Part of a small language model's weights: 3 heads of 32, 129M tokens.
Each number is 128 + 24 x the weight over its row's rms, rounded and kept within 0 to 255. Layers, rows and columns count from 0. The size above them is the row's rms in percent of the matrix's.

# layer 3 attention query, 96x96, rms 0.125, rows 0-31, columns 0-95
size [ 85  83 134 102 103 163 131 177 114 171  81 101  87  84  80  62  91  65  92  81  69  63  90  76  98  73  81  79  69  68  64  65]
[[162 127  94 110  99 105 145 113 132 111 132 115 163 133 136 148 135  96 116 135 129 128 124 118 125 139  81 125 150 126 137  86 127  78 116 148 177 114 149 155  96  77 148 151 161 115 144  71 136 119 131 126 180  82 150 151 140 142 137 149 122 156  89 147 132 115 103 192 146 152 134 171 143 124 129 140 175 144 116 118 149 109 125 152 126 144 167 115 130  91 134 112 137 154 129 112]
 [153 154 134 123 131 101 122 154 107 170 122 183 128 130 125 178 125 131 140 140  90 138 156 123  98 127 153 105 120 137 126 143 142 144 145 112 136 110 183 158 128 160 128 131 112 108 159 142 132  94  88 161 151 183 126 120 141  96 155 121 138 148 159 112 125 131 149 158 148 134 119 146 162  93 145 104 142 150 138 158  90 140 124 116 118  67 154 162 157  86 139 164 151 108 102 119]
 [123 138 120 143 119 110 123 158  84 145 103 153 101 129 106 175 105 130 158 113  71 122 146 143 119 118 161  96 108 156 118 135 153 157 150  91 152 102 132 140 114 158 158 146 121 101 172 119 115 116  97 152 170 186 133 102  88  92 118 112 117 151 135 107 153 155 118 151 132 136 114 122 123 104 151 113 125 132 139 160  87 132 116 100 146  95 148 174 172 123 162 127 138 123 108 149]
 [105 118 160 170 149 166  83 121 146 129 128 134 106 138  87  74 152  98 131 153 131 136 109 132 102  96 145 131 109  97 112 196 100 125 114 104  99 158  96  96 135 155 128 130 107 138 129 121  99 136 141  81  82 155 134 138 134 110 109 107 135 128 144 107 142 164 140 109 109 103 112  82  99 132 148 125 103 143 126 126 104 149 134  97 141 167 124 119  96 121 119 124 131  69 124 159]
 [ 96  97 179 141 129 180 103  94 126 150 123 151 132 147  69  89 145 116 129 132 114 142 138 133 109 108 135 128 127  96  93 171 134 119  91 115 109 144 107 109 164 100 125 147 122 138 148 148 105 159 133 113 108 166 143 121 152 123  82 122 125 124 117 128 145 150 117 109 150 119 107  92 113 134 158 140 115 174  97 122 138 119 172 115 108 155  96 107 107  93 114 137 109  70 111 167]
 [132 119 136 119 161 139 168 104 191 135 136 121 155 138 115  85 136 117  97 140 182 127 113 108 119 122  89 165 124  98 131 119 107 106 107 165 111 154 130 121 156  80  86 112 144 163  97 115 156 152 158 121  97 104 129 150 167 177 139 144 124 108 135 135 128  91 136 122 139 129 122 138 158 123 102 151 125 148 104  82 166 110 155 159 107 140 114 124  97 119 108 134  89 139 143 101]
 [155 165 167 119 100 157 131 113 108 150 173 131 100 174  91 151 125 144 161  94 121 150 149 159  87 101 135 102 131 136  99 129 118 179 123 100  97 128 119 125 135 131 153 132  99 104 120 137 101  92  75 175 131 153 153 125 122  95 118 113 114 151 165 151 126 155 132 108 144 114 127 107 139  82 146 151 118 104 145 156  98 129  99 152 134  99 117 168 116 133  92 108 114 136 145 145]
 [146 119 140 121 147 140 163  95 210 139 136 136 132 156 110  80 145 107 125 139 158 147 127 130 103 101  82 162 126 101 114 127 115 111 100 150 119 155 122 125 149  84 106 112 134 181 110 119 150 176 140 134 101 128 138 150 156 163 123 121 106 112 149 147 142  83 128 121 147 111 139 131 137 108  95 159 123 152 103  81 155 106 164 169 113 130 108 135  99 126 114 137  99 146 122 101]
 [103 102  95 132 155 109 103 162 128  91 102 135 127  79 157 132 148 129  95 144 120  95 114  86 126 168 159 126 127 140 149 149 135 119 145 144 141 138 133 125 138 125 136 151 147 110 136 101 141 117 152  78  98  97  87 117 137 137 159 140 155 131  83 106 150 141 146 155 134 152 126 136  92 166 148  92 150 154 130 136 121 133 138  69 142 153 137  89 147 131 168 146 176  94 142 167]
 [ 94  82  93 138 107  97  84 152  80  83 101 105 140  91 138 154 108 143 119 124 107  92 111 126 166 156 167 116 119 159 147 124 130 131 157 107 153 120 134 132 126 148 148 143 136  83 147 118 139 116 151 128 140 113 118  97  98 117 145 120 165 139  95  87 132 171 144 132  96 141 127 141 126 132 143  86 140 134 149 173 115 142 118  85 154 159 156 103 157 117 164 137 156 119 147 144]
 [154  91  96 145 125  83  97 130 151  99 101 125 124 143 154 146 100 116 105 113 131 144 132 175 111  96  72 137 125 137 116 139 153  97 108 186 157  80 137 113  91 113 171 143 151 150 100 115 102 111 142 131 148 129 120 147 114  88 129 132 117  99 112 101 105 126 131 135  86 134 172 143 146 141 120 131 114  97 129 134 123  98 171 107 195 135 116 115 131 147 137 110 124 139 123  97]
 [126 114  98 119 117 115  82 142  55 102  97 108 136  96 156 154 124 132 129 125 127 138 111 122 172 173 185  85 147 122 153 142 123 114 149 108 130 112 137 148 113 145 120 125 111 122 136 124 114  78 114 116 141  91 119 111 150 109 134 127 121 162  86 117 133 186 133 116  88 127 116 128 135 152 163 105 140 113 127 165 111 113 117  80 120 152 106  76 131 151 147 138 137  84 135 135]
 [115 106 141 118  92 111 128 125 108 144 138  96 153 142 131  94 119 124 130 137 155 131 134 148 140  88 147 167 151 106 126  93 143  77 146 180 125 118 154 128 126 107 161 109 110 126 137  89 132 139 118 154 168 106 166 128 136 113 102 141 142 100 115 175 153  69  99  94 134 154 153 151 142 151 118 121 106  98 130 129 107 154 163  80 144 188 112 146 146 106 142 112  97 103 119 116]
 [131  91 143  90 168 125 158 152  93 131 115  74 158 125  73 129 127 112 110 122 105  85 131  92 124 131 137 156 176 168 137 106 126 101 169 130 147 140 121 145 148 111 133 123 152 130 136  97 146 146 148  92 129 114 142 140 127 115 100 145 166  88 105 158 146 106 105 140 125 156 147 137 119  86 119 138 121 166 126  99  87 163 135 126 111 135 159 126 141  93 175 103 154 103 131 131]
 [159  99 119  92 141 134 108 164 186 114 135 114 156 112 115  91 137 168 120 122 123 101 100  99 122 155 125 119 130 180 113 111 168 140 155  87 138 119 120  99 118 117 162 178 135 103 126 106 156 115 176 106 158  76 128 166 114 101 113 148 145 103 114 129  99 104 139 156  97 142 136 137 126  70 105 128 151 145 124 111 149 150 133 130 131 100 152 115 138  96 151 118 149 144 147 131]
 [ 88  59 136 124 122  94 123  96 183 110 135 147 171 112 139 114 114 131 136 145 111 113  79 116 122 122 135 104 101  94 152 130 116 129  83 111 126 127 116 104 109 101  87 137 153 124 122 118 124 157 143 103 144 108 144 120 125 169 113  87 130 128 103  83 142 149 141 124  72 109 140 119 165 122 142  96 157 148 120 129 169 121 151  96 159 137 150 122 118 135 139 150  92 149 112  86]
 [179 166 116 126 165 136  94 150  95 139 119  94 107 137 123 146 144 120 114 108 119 148 137 124 104 131 127 120 195 166 129 147 125  92 173 153 166 169 110 143 117 147 154 133  99 125 107 120 114 113  94 125  98  97 127 127 146  82 134 157 136 121  99 132 111 171 139 147 129 147 142 133 134 111  77 166 134 145 120 102  85 134 133 134 137 136 117 100 122 153 151 102 174  84 141 104]
 [ 95  64 130  96 147 100 137 117 145 111 121  97 162 132  87 102 113 107  98 117 115 101 119  72 113 149 143 146 136 159 139 136 118 154 159 164 155 173 111 152 150  99 131 115 159 157 145 106 142 132 167 132 118 137 143 111  88 150 122 131 162 126 110 105 101 110 156 169 110 146 124 143 156  91 105 101 104 185 128 105 114 140 133 127 144 142 168 132 128  93 131 151 143 127 120 106]
 [114 118 123 170 168 138 147 124 162 135 120  83 134 120  96 116 126 138 114 108 110  94 103 128 138 104  83 162 137 159 147 136 177 123 134 131 144 115  99 140 145 143 135 150 146 126 149 136 136 181 115  87  92 124 108 113 112 137 122 143 104  84 105 143 151 147 131 162 121 149 183 150 119 113 131 166 137 169 133 120 111 143 116 160 124 128 161  94  99 100 155 116 184 110 162  89]
 [118 135 150 124 172 124 160 138 168 140 145  96 155 116 106  96 128 100 110 148 102  90 119 100 101 125 104 199 119 150 132 110 127 154 125 152 122 169 103 139 124  83 131 116 156 131 159 126 146 168 136 128 100 141 148 103 119 128 101 144 155  92  97 122 143  89 109 145 147 168 154 147 124  88 122 115 112 184 127 112 114 141 118 128 106 147 165 127 161  94 135 107 175 117 124 131]
 [ 99  48 114 126 122  92 136 107 119 121 116  81 174 121  85 123  99  89 120 105 111  87 109 116 145 107 139 152 150 136 153 135 123 129 152 138 148 161 131 135 149 117 130 112 142 144 113  88 142 164 173  92 123 115 131 116 105 157 124 104 137 132 101 113 126 153 142 129  92 131 142 140 168 105 109 128 119 162 133 118 119 134 148 105 162 168 158 118  98  88 164 146 137 106 141  84]
 [151 150 160 109 153 150 168 145 179 132 178 108 128 127  97  75 171 165 120 109 149 101 114  96 111 119 137 128 137 145 136 125 134 155 164 162 147 142 123 145 137 123 174 137  94 137 107 138 148 174 112 126 101 125 123 149 126 120 149 192 154  65 132 124 123  94 153 131 147 146 155 150 108 113 110 147 141 141 107  94 112 167 118 123 117 136 123 131 144 154 155 109 159 122 139 130]
 [ 98  96 121 146 137 108 124 120  40 137 124 102 159 121  99 159 107 102 135 125  97 144 137 122 142 107 154 152 169 122 143 132 108  84 157 162 140 154 120 150 109 115  68 109 121 120 143  91 112 144 114 112 149 105 158 131 133 115 105 111 114 139  98 135 166 163 119 124 102 152 144 140 151 133 103 136 143 142 122 109  90 157 165  91 142 170 153 137 116 114 167 140 122  95 116 117]
 [125 103 117  78 157 125 159 116 191 117 143 121 100 132  99  76 168 143 118 130 178 107 137  89 133 134 143 108 139 144 128 133  92 142 141 165 142 146 107 119 170 127 160 111 106 163 120 158 120 159 170 142  73 165 132 111 110 145 153 150 146  99 144 142 118  54 156 146 144 135 107 129 125  97 120 120 119 132 109 130 134 151 102 145 124 124 126 119 113 153 114 141 153 115 149 118]
 [160 149 122  96 126 150 128 168 127 123 173 120 147 132 182 130 154 147 132 138 135 110 117 119 125 148 117 131 124 121 106  67 147 131 120 100  95 139 171 108 118 113 153 191 112 107  95 116 141  93 107 102 134  61 129 145 173 106 117 130 152 107  93 138 126 111 104 103 133 123 142 105 125 130 169 111 121  96 117 143 132 110 130  88  96 130  93 114 142 153 141  83 103 136 137 159]
 [177 139 137 162 131 157 129 143 156 146 133 104 104 158 135 119 140 141 115 129 151  99 128 155 105  82  97 155 134 162 115 120 182 126 163 143 140 129 149 117 128 152 225 121 134 146 120 130 137 149 100 120 127 139 102 140 107 101 136 152 188  96 136 159  97  98 126 121 175 140 155 141  99 123  99 148 105 111 143 119 102 145 119 150 157 129 112 160 147 110 128 106 120 141 134 139]
 [113 100 138 145  99 138 103 144 115 125 133 136 127 118  97 130 134 162 115  95 132 102 106 148 188 118 180 129 134 132 131 132 157 103 168  94 127 127 141 117 145 121 127 128 108  72 150 113 190 140 134 159 194 103 151 151 110 137 133 127 151 103 154 157 125 117 127 119 140  98 136 128 122 112  93 127 161 120 121 105 144 189 158 144 127 147 141 159 146 101 139 149  91 177 115 117]
 [157 167 129 100 120 140 118 157 103 148 115 131 100 134 113 125 158 135 113 124 129 132 174 130 128 152 142 147 150 189 112 109 146 133 167 122 126 142 135 142 141 121 144  96 111 118 136 129 150 101 126 179 166 166 138 135 117 113 120 151 141 121 196 158 104  69 115 137 194 136 114 149  90 114  78 119 102 139 120 127 126 138 117 172 111 112 125 149 172 119 102 117 143 136 138 158]
 [107  80 121 111 144  99 131 112 111 129 105  87 145 129  69 133 128 115 102 104 125  94 125  79 143 142 155 130 161 175 142 155 135 133 166 158 145 158 101 147 166  93 120 106 151 130 143 119 142 142 155 144 139 151 129 116  93 168 124 118 150 118 128 120 109 117 163 171 126 144 120 163 169 110  83 115 109 185 127 116 109 158 138 139 148 129 152 131 125  88 145 159 156 122 125 110]
 [107  44 106 111 125  84 132 139 114 112 108  76 177 116  83 117 110  93 111 110 113  87 122  96 141 129 138 149 156 158 134 121 134 126 166 135 148 158 111 142 144 113 130 116 137 132 129  89 152 135 191 106 138 129 145 138 105 148 101 112 146 120 108 131 121 100 132 140 108 130 131 151 146  92  96 127 114 161 135 121 100 154 143 133 139 146 164 123 114  84 168 140 152 113 135  94]
 [ 99 110 128  94 151 112 138 104 169 124 134 115 154 113  92 122 136 113 100 109 126 102  93  64 116 147 155 148  97 155 141 143 136 159 138 164 127 155 123 123 156  63 137 123 141 126 127 129 169 136 152 148 123 122 145 102  93 171 131 123 158 119 113  73 110 108 165 156 121 134 113 159 146 104 107 104 114 197 123 128 128 132 137 119 144 148 157 133 144 106 121 160 168 136 108 113]
 [104 107 130 128 177 134 193 101 100 147 174 104 161 132  80 112 128 108 146 147 120  89 135  79 115 103 120 132 150 125 149 131 111 138 143 144 144 166 100 138 136 111 139 116 138 165 117 120 127 164 132  83  88 135 125 101 107 164 128 103 148 117  96 138 141 128 133 137 127 149 123 148 152 144 132 146 129 149 124 117  91 164 115  99 144 170 137 153  83 119 176 134 156 100 169 135]]
# layer 3 attention key, 96x96, rms 0.12, rows 0-31, columns 0-95
size [ 68  82  97  87  64 124  80 150  81 149 113  90 101  77  93 101 101  92 105  84 101 103  80  89 114  97  94  93  75  93  74  99]
[[134 115 148 123 132 145 110 149 158 171 149 149 126 151 155 102 170 139  85 145 169 199 118 162 127 163 144 113 126 138 105 143 154 157 135 132 147  97 138  91 174 131 148 154 141 145 104 126 114 113 107 138 183 116 123 149 127 148 112 109 117 131  98 118 113 100 170 125 132 123 121  98 129 105 100 118 157 117 142 116 160 107 120 125 124 121 116 112  87  75 141  99  92 180 134 129]
 [ 79 119 146 123 142 171 101  95 122 148 137 135 108 139  90 104 122  71 105 147 143 100 110 115 122 161 141 151  89 156 120 140 168 170 152  79 136 147  74 114 129 104 138 116 122 117 138 159 138 135 115 114 129 106 123 130 132 138  94 152  93 123 157 177 130 151 126 130 119 119 124 124  96 132 125 145 139 135 157 155 147 132 138 136  75 147  57 104 107 157 147 129 123 155 145 117]
 [ 91 139 103 147 111 107 142 157 102  87 106 131 145 130 131 153 120 119 145  79 108  83 149  84 130 135 106  99 120 117 140 131  93 142 122 130 101 177 120 166  94 112 129 135  95 111 175 117 111 151 124 108  51 109 145 114  96 112 152 145 117 102 111 124 137 110 147 147 170 143 154 135 138 149 163 106 116 150  90 165  76 155 113 130 137 115 131 156 131 130 113 142 115 117 131 145]
 [144  96 144 138 134  77 183 155 109 111 106 119 103 116 159 164 138 167 154 111 108 111 109 139 132 114 128 124 141 108 116  86  94 124 124 146 130 139 119 151 119 168 128 136 134 116 150  99  99 100 113 147 127 154 141 122  84 120 178 113  87 132 143  67 112  92 161 136 139 127 134 139 174 132 173 123 132 132 124 103 115 101 131 134 159 110 152 163 125  85 136 119  73 145 117 136]
 [164 128 171 133 141 142 132 145 142 168 142 126  89 162 125 141 119 178 103 161 140 122 113 168 153 103 100 158 132 138 109 120 172 140 130 118 113 108 101  82 124 124 165 110 115 140  91 140 140  80 111 143 168 130 162 145 150 142 123 125  97 116 152 118  91  89 135  98 123 123 153 100 134 100 104 155 125 117 138  97 155  89 146 131 121 127  95 105 162 169 106 149 130 170 111 104]
 [165 114 146 144 123 141  95  81 137 147 146 126 128 137 107  89 142  87 135 167 118 164 147 146 114  89 119 154 137 147  84 122 159 110 138 129 127 105 133  85 145  84 109 121 136 117  80 143 135 141 140 139 144 145 116 126 171 113  84 137 155 139 121 145 133 148  87  89 106 112 125 122 100 115  74 156 128 115 140 101 176 126 156 131 110 155 131 112 126 159 108 112 175  84 142 138]
 [159 100 159 125 127 177 115 103 128 172 157 108 117 157 101 108 137 129 119 152 147 146 145 149 132 110 118 133 186 188  96 139 131 152 151 112 119  88 138  89 129 139 116  97 151 129  98 166 120 120 101 151 110 163  88 167 185 126 104 135 151 155 161 145 116 126 132 121  95 137 145 117 115 145 105 171 129 127 141 134 161 141 121 136 150 108 145 120 171 143  87 129 147 109 136 133]
 [173 120 174 146 133 125  96  84 109 129 164 128 146 140  94 118 128 106 127 142  95 132 137 143 114  71 125 149 139 163  74 112 145  95 145 129 139 142 118  91 129 105 141 143 103  97 100 113 120 131 128 127 139 145 137 155 134 121  63 122 154 110 131 142 138 127 121  76 121  94 168 124  98 105  88 152 135 123 150 114 158 104 158 120 143 178 144 154 156 154 130 125 136  82 143 138]
 [105 125  96 122 112  96 117 169  96  69  83 123 127  60 145 144 126 131 125 145 128 129 113 104 161 167 158 114 110 105 168 140  93 114 128 130 121 107 145 124 123 143 135 153 156 130 163  97 128 126 153 118 155 117 132 111  95 136 162 131 112 114  95 117 131 133 132 167 148 170 112 145 151 152 160  71 106 144 124 146  95 145  95 103 150 129 147 110 134 103 165 107 134  92 155 124]
 [ 89 128  79 120 129 103 156 166 112 116  90 121 136 110 168 145 109 148 122 111 148 123 108 112 152 174 145 108  95  84 177 138 121 147 117 118 125 102 129 161 114 142 120 138 134 140 156 130 121 114 152 126 141 111 116  94 106 130 193 123 128 146 110 115 102 124 137 171 123 160  97 134 161 161 161  92  94 133 119 131  87 139  89 118 127  89 126  97 105  86 132 117 131 166 115 110]
 [137 138 131 109 113 111 130 161 150  86 125 114 148 112 166 132 111 134 102 151 147 143 113 112 136 110  67 119  96 117 135 120 147 102 120 138 181 137 113 159  94 138 160 171 148 136 136  89 129 153 174 153 114 162 149 124  69 138 140 122 116 135 101  92 105 124 147 126 154 153 144 176 175 139 134  76  90 121 112 140 111  88 152 136 154 145 128 107 134 123 146 112 145 155 109 115]
 [ 94 159 123 115 120 151 132 167 160 139 143 165 140 117 128 104 128 153 140 126 145 139 155 101 144 178 135  95 114 126 147 155  96 173 109 100  87 148 114 129 150 139 109  92 135 156 137 170 171 130  95 153  99  79 130 120 145 138 130 171 100 146 147 147 148 145 106 154 125 142 100 117 141 128 158 114 127 171  96 148 121 146 120 151  94  86 106 103 116 108 119 151 140 183 130 130]
 [126  98 114 149 120 137 129 141 135 116 109 106 140 126 123 105 119 163 101 128 123  92 115 150 117 152 124 172 143 124 146  94 193 153 130 106 167 146 159 142 131 137 175 149 138 126 119  80 130 119  89 118 135 116 105 138 132 151 104 115  97 100  93 111 132 121 184  89 131 111 145 167 148 126 115 127 135 139 181  75 146 106 121  95 109 138  93 115 105 104 166 126 134 171 109  94]
 [123  76 126 157 133 121 146 120  94  85 129  87 138 121  89 132 128 142 130  81 133  91 109 143 139 131 133 154 153 122 111  93 109 130 120 140 136 111 173 134 125 170 138 138 140 121 130 108 118  95  84 101 119  81 101 117 153 100 132 120 154  86  86 133 124 152 167 154 122 117  90 127  97 142 117 160 167 102 129  99 127 128 134 127 164 171 127  97  97 138 134  87 125 101  98  95]
 [ 79 132 114 133 171 101 169 154 121 119 161 122 100 139 132 149 110 114 119  90 118 112 143 117 107  97 116 170  99  92 143 126  83 150 115 141  88 146  70 157  99 111 106  97  81 132 137 150 146 115 139 153 115  82 152 143 149  90 146 107  92 103 130 127 105 138 139 149 128 108 121 104 139 149 117 147 166 129 118  97  82 157 146 115 132 129 111 142  87 116 117 152 129 130  94 126]
 [113 147 118 109 154 119 149 117 142 183 112 144 102 132 154  92 131 147 135 113 125 135 151 143 134 147 110 143  92  77 147 109 149 161 105 117 130 164  98 158 129 111 105 106 107 148 142 145 153 121 130 169 138 110 155 108 130 155 127 131  68 125 187 132 125 141 129 116 143 112 130 112 165 121 118 136 133 151 138 137 112  89 147 148  84  77  84 145  91 121 114 168 134 181  93 129]
 [122 111 171 148 135 137 117 164 168  61 158 127 158 108  93 156 120 110 104 141 137 113  98  89 125 117 123 132 146 184 109 151  79 144 154 123 114 137  94 115  97 172 134 129 129 127 146 112 104 126 124 124 107 132 111 154 110 141 113 141 136 107 113 122 142 114 137 153 137 180 117 140 106 138 141 134 146 113 131 139 126 169 145 148 175 197 151 128 159 148 115 113 125 103 177 138]
 [120 121 138 124 132 102 150 128 153 138 114 156 110 158 154 120 141 156 138 103 129 133 155 151 141 147 110 164 128  70 155 107 149 204  87 140 126 146 114 156 109 133 122  95 107 160 145 108 114 111 117 140 142 117 115 110 133 148 142 110 100 121 163 137 156 116 146 128 153 130 104 149 171 137 118 148 140 135 134 103 102 105 145 180 105 107  91 147  84  93 100 119 102 195 110 110]
 [116 133 166 122 158 119 116 112 104 125 189 113 133 105 105 140 125  86 103 143 127 167  86 130 141 101 134 115 105 150  98 141  86  66 147 164 113 130 133 125 134 123 144 119 144 119 144 142 131 130 128 115 123 154 141 127 104 129 138 118 190 134  93 133 105 132 105 145 108 129 136  75  85 147 154 117 128  85  97 153 114 117 125 111 166 168 144 114 140 150 139 123 125  57 110 109]
 [143 102 134 169 133  85 118  99  90 100 118  98 137 146 116 159 126 120 141 118 112 122  95 156 110  89 137 146 131 106 142  72 146 103 102 173 120 120 157  91 105 149 153 138 112 120 115  74  81 141 142 113 173 134 103  99 116 105 140  91 153 106  57 125 122 153 159 133 135 156 127 140 127 118 143 125 140 105 149 127 124 100 128 121 155 158 128 132 130 144 135  85 133  84 124 122]
 [107 148 149 110 126 142 156 112 142 160 143 153 117 145 151  81 127 145 103 111 162 156 119 140 163 172 104 145  93  83 127 119 137 150 107 127 132 159 136 169 135 123 124  87 120 162 146 142 149 116 108 159 117 115 142 116 110 168 126 143 115 117 183 143 138 102 139 133 154 117 117 126 157 156 122 135 125 140 106 104 108 112 155 165 109  96  86 128  90  92 116 147 111 185  85  89]
 [130  85 133 130 151 106 114 123  94  98 134  95 130  70 114 149 122 110  88 151 133 123 114 131 140 135 150 155 165 146 143 115 148 106 141 132 143 115 137 131 124 144 157 163 130 103 134 103 106 114 119 115 153 165  80 143 149 127  96  90 156  94 113 130 106 134 141 104 112 117 119 150 114 156 120 143 127  92 155 113 120 153  96 100 170 169 145 137 147 110 119  68 127  59 165 107]
 [123 142 135 139 158 170 138 143 131 128 120 137 140 138 110  78 155 158 126  95 135  82 102 120 126 170 114 136 131 124 135  82 156 142 126  91 138 148 133 139 116 161 124 123 130 143 147 121 159  98  87 150  74  87 130 107 134 159 103 167 111 116 179 149 141 122 170 150 125 140 131 111 134 110 130 142 187 127 121 147 145 104 129 123 102 136  87 110  96 153 102 155 127 181  92 131]
 [131 107 114 138 107  91 106 105 168 115 113 132 126 118 143 159 125 128  96 136 143 155 130 155 152 144 140 157 155 138 140 128 131 154 128 121 163 124 171 138 105  87 132 154 145 125 139 102 122 110 163 115 168 152  66 114 158 141 126  83 148 130 117 104 123 124 117 106 149 116 120 179  93 160 111 145 101 112 178  99 124 139 115 133 145 148 165 124 128  83 104 103 106  86 173  84]
 [100  97 107 134 147 117 151 130  97 121 107 106 146  94  97 112 108 146 134 117  98  65 137 156 126 129 146 178 168 122 159 134 140 167 118 126 111 130 113 128 136 145 153 123 128 104  88 144 143 132 117 124 162  76 137 155 135 103 108 122  79 105 120 132 119 155 157 131 135 115 114 168 177 138 141 165 149 148 119  77 122 164 103 110 125 115 125 151 161 103 172 125 172 148 139 130]
 [120  83 156 126 126 128 111 128 111  75 112  83 138 104 109 150 118 108  99 148 132 111 115 147 139 119 135 148 146 140 114 120 170 104 155 148 150 112 118 124 113 147 190 150 139 111 147  97  86 118 135  96 144 179 131 158 106 118 113 114 133 106 111 118 103 115 135 109 131 125 134 166 130 181 125 133 107 107 158  90 101 132 116 128 175 188 136 143 152 129 161  71 117 101 136 121]
 [ 86 116 107 128 164 135 144 157  78 140 131 134  94 147 118 148 120 150 122  97 119  88 122 134 106 154 162 123 137 108 125 132 115 149 155 126 125 137  83 164 164 122 115 145 103 119 132 143 112 106 102 107 141 103 123 150 151 113 125  92 110  89 135 131 135 117 163 102 103  66 118  82 108 121 102 152 151 122 165 104 120 139 119  89  97 127  83 131  83 120 113 141 106 181  89 130]
 [148  94  97 155 105 108 141 162 115  88 128 130 142 171 113 179 113 135 151 107 118  95 113 111  94 102 134 105 175 160 116 142  98 130 155 150 122  94 141 109 142 144 132 152 146  97 107 107  84 128 124  84 112 107 102 153 142  78 148 100 163 119  60 104 138 111 150 129 125 148 128 132  92 110 131 134 135 121 137 109 133 159 129 122 160 164 152 127 131 144 133 111  98 113 149 163]
 [107 147 145 121 128 126 154 135 134 143 145 181  90 159 151 127 136 162 132  84 132 136 127 144 155 144 120 156 119  87 131 112 119 200 117 139 116 135 110 178 119 109 112  73 122 165 155 132 109  98 108 148 113 111 111 114 143 147 155 112 132 130 176 142 151 102 134 118 146 137 114 118 127 137 119 148 144 128 135 120 108 129 153 174 111 109  94 139  74  95  90 138  80 174 117 132]
 [106 137 128 122 112 125 173 135 141 136 138 154 114 166 145 110 118 154 122  82 143 132 115 145 148 155 101 163 103  82 126 120 119 165 105 143 114 157 133 177 132 127 116  80 119 162 137 128 151 108 113 136 112  92 141 110 139 144 150 130 121 111 152 139 148 110 151 132 145 104 104 127 166 133 123 149 135 129  94  84  99 111 163 161 111 108  91 129  90  93 118 143 106 200  79 101]
 [103 134 140 125 141  94 137 123 139 159 140 160  97 154 166 127 141 164 149 102 116 154 149 155 129 126 126 138 109  68 164 104 126 199  86 142 111 153  92 143 105 122 108  95 110 146 143 135 101 123 120 163 141 122 103 103 149 141 147  92 109 123 145 122 143 122 144 113 149 133 124 117 134 146 122 142 136 141 157 120 103 115 127 175 112  79  93 162  92  89  86 122  94 167 122 131]
 [116 100 162 126 156 135 110  61 132 127  98  78 125  91 117  77 157 119  92 147 154 119 123 156 164 172 134 172 141 144 133  70 194 110 130 120 150 133 162 146 122 146 141 136 136 114 157 118 130 106 111 123 122 166  86 133 130 151 113 149 147 117 159 125 102 131 153 126 137 136 133 135 141 182 132 147 121 112 132 125 141 135  94 142 148 171 148 121 126 117 120 104 127 109 144 103]]
# layer 3 attention value, 96x96, rms 0.121, rows 0-3, columns 0-95
size [ 83  96 120  99]
[[103 106 133  87 146 137 192 151 118 111 167 124 151 134 127 133 138 129 106 139 165 169 150 109 132 137 118  84 133  91 138  84 120  90 131 133  93 131 118 134 131 141 118 101 104 145 163 136 129 118 137 128 157 117 128 135 131 146 125 148  96 100 142 137 136  45 108 115  76 131 109 148 129 156 142 133 142  56 113 165 127 128 107 128 103 135 118 142  87 137 144 129  93 138 123 158]
 [ 97 115 138  96 142 135 177 153 145 102 154 125 161 148 135 137 138  95 140 154 144 146  93 146 148 149 138 130 121  94 139 112 135 123  90 137  92 125 108 154 105 135 102 125 120 162 166 145 134 152 127  92 129  94 108 110 134 191 115 154  82 125 126  97 136 102  97 132  99 149  83 177 125 163 135 128 137 137  93 149 129 168 112 131 119 132  93  75  94 116 135  87 143 139 139 128]
 [151 131 104 132 124 140  97 110 126 105  90 154 135 127 106 104  77 120 126 132 110 117 145 166 124 105 116 116 109 134 124 170 193  52 135  86 171  82 112 122 118 133 159 168 155 110 127 125 126 138 153  82 153 145 129 136 133 103 119  97 129 172  84 136 143 135 133 131 124 137 111 116  80 145 118 123 109 159 112 136 142 139 134 153 125 117 150 152 141 110 149  94 151 122 114  89]
 [104 124 122  81 101 130 118 127 122 121 170 156 158 144 125 101 145 149  80 133 173 167 167 138 117 124 117 124 117  65 133  84 116 113 147 101 138 120 156 126 153 111 124  70 104 149 121 106 135 106 150 145 153 138 141 120 136 137 123 137 149 133 127  79 156 127 128 129  82 132  98 124 151 129 128 124  59  97 103 120 134 134 109 152 125 135 119 120 101 102 116 130 135 196 109 146]]
# layer 3 attention output (transposed), 96x96, rms 0.132, rows 0-3, columns 0-95
size [ 87 101 121 100]
[[132 164 130 131  96 134  92 139 122 137 121 170 113 120 206 121 155 157 163 123 134 133 144 159 133  98 116  97 124  78 110 143 152 127  78 100 115 115 134 135 110 140 110 128  94 147 109 122  93  86  95  93 119 135 128 106 155  88 133 109 149 131 152 103 137 143 122  97 176 145 128 105 126 162 158 143 151 118 118 133 121 104 111 127  86 112  97 102 149 148 100 116  97 100 107 154]
 [118 185 132  95  97 144  91 140  97 122 120 132 130 155 173 143 151 161 104 114 122 164 159 158 123 109 106 123 137 116 140 111 176 129 112  90  94  98 151 118 120 141 142 128 104 105  89 141 127  77 111 159 151 123 149 130 122  99 119 148 163 124 153 146 138  91 107  98 156 151 110 109 103 137 121 112 159 112 118 130 122 100 131 146 117 117  78 127 154 119  77 121 111 124 119 190]
 [160 140 131 143 151 120 103 147 139 153 121  99 126 162  95 129 165  97 122 145 133 106 120  88 119 167 124 128 124 141  84 124 144 115 109 111 163 152 142 159 125 108 150 147 150 155  91 127 138 134 162 166 142 153 131 119 115 165 167 158 137 151  71 106  89 103 133 190 118 106 129  97 109 101 107 137 106 159 119 154 158 145 132 140 118 134 148  70 127 131  95  98 136 130 162 132]
 [143 170 166 161 113 128 100 140 116 149 155 155 102  84 210 133 124 155 138 128 132 118 151 159 139 176 101 102 139 102 137 119 139 151 138 111 134 126 125 133 118 159 130 154 133 115 157 144  93 150 117 120 126 133 150 119 115 108 117 143 126 127 131 140 124 114  98 128 188 134 159  81 126 144 127  98 129  99 127 117 133  92 120 161  71 106 125  90 170 150  99 132 102 162 135 102]]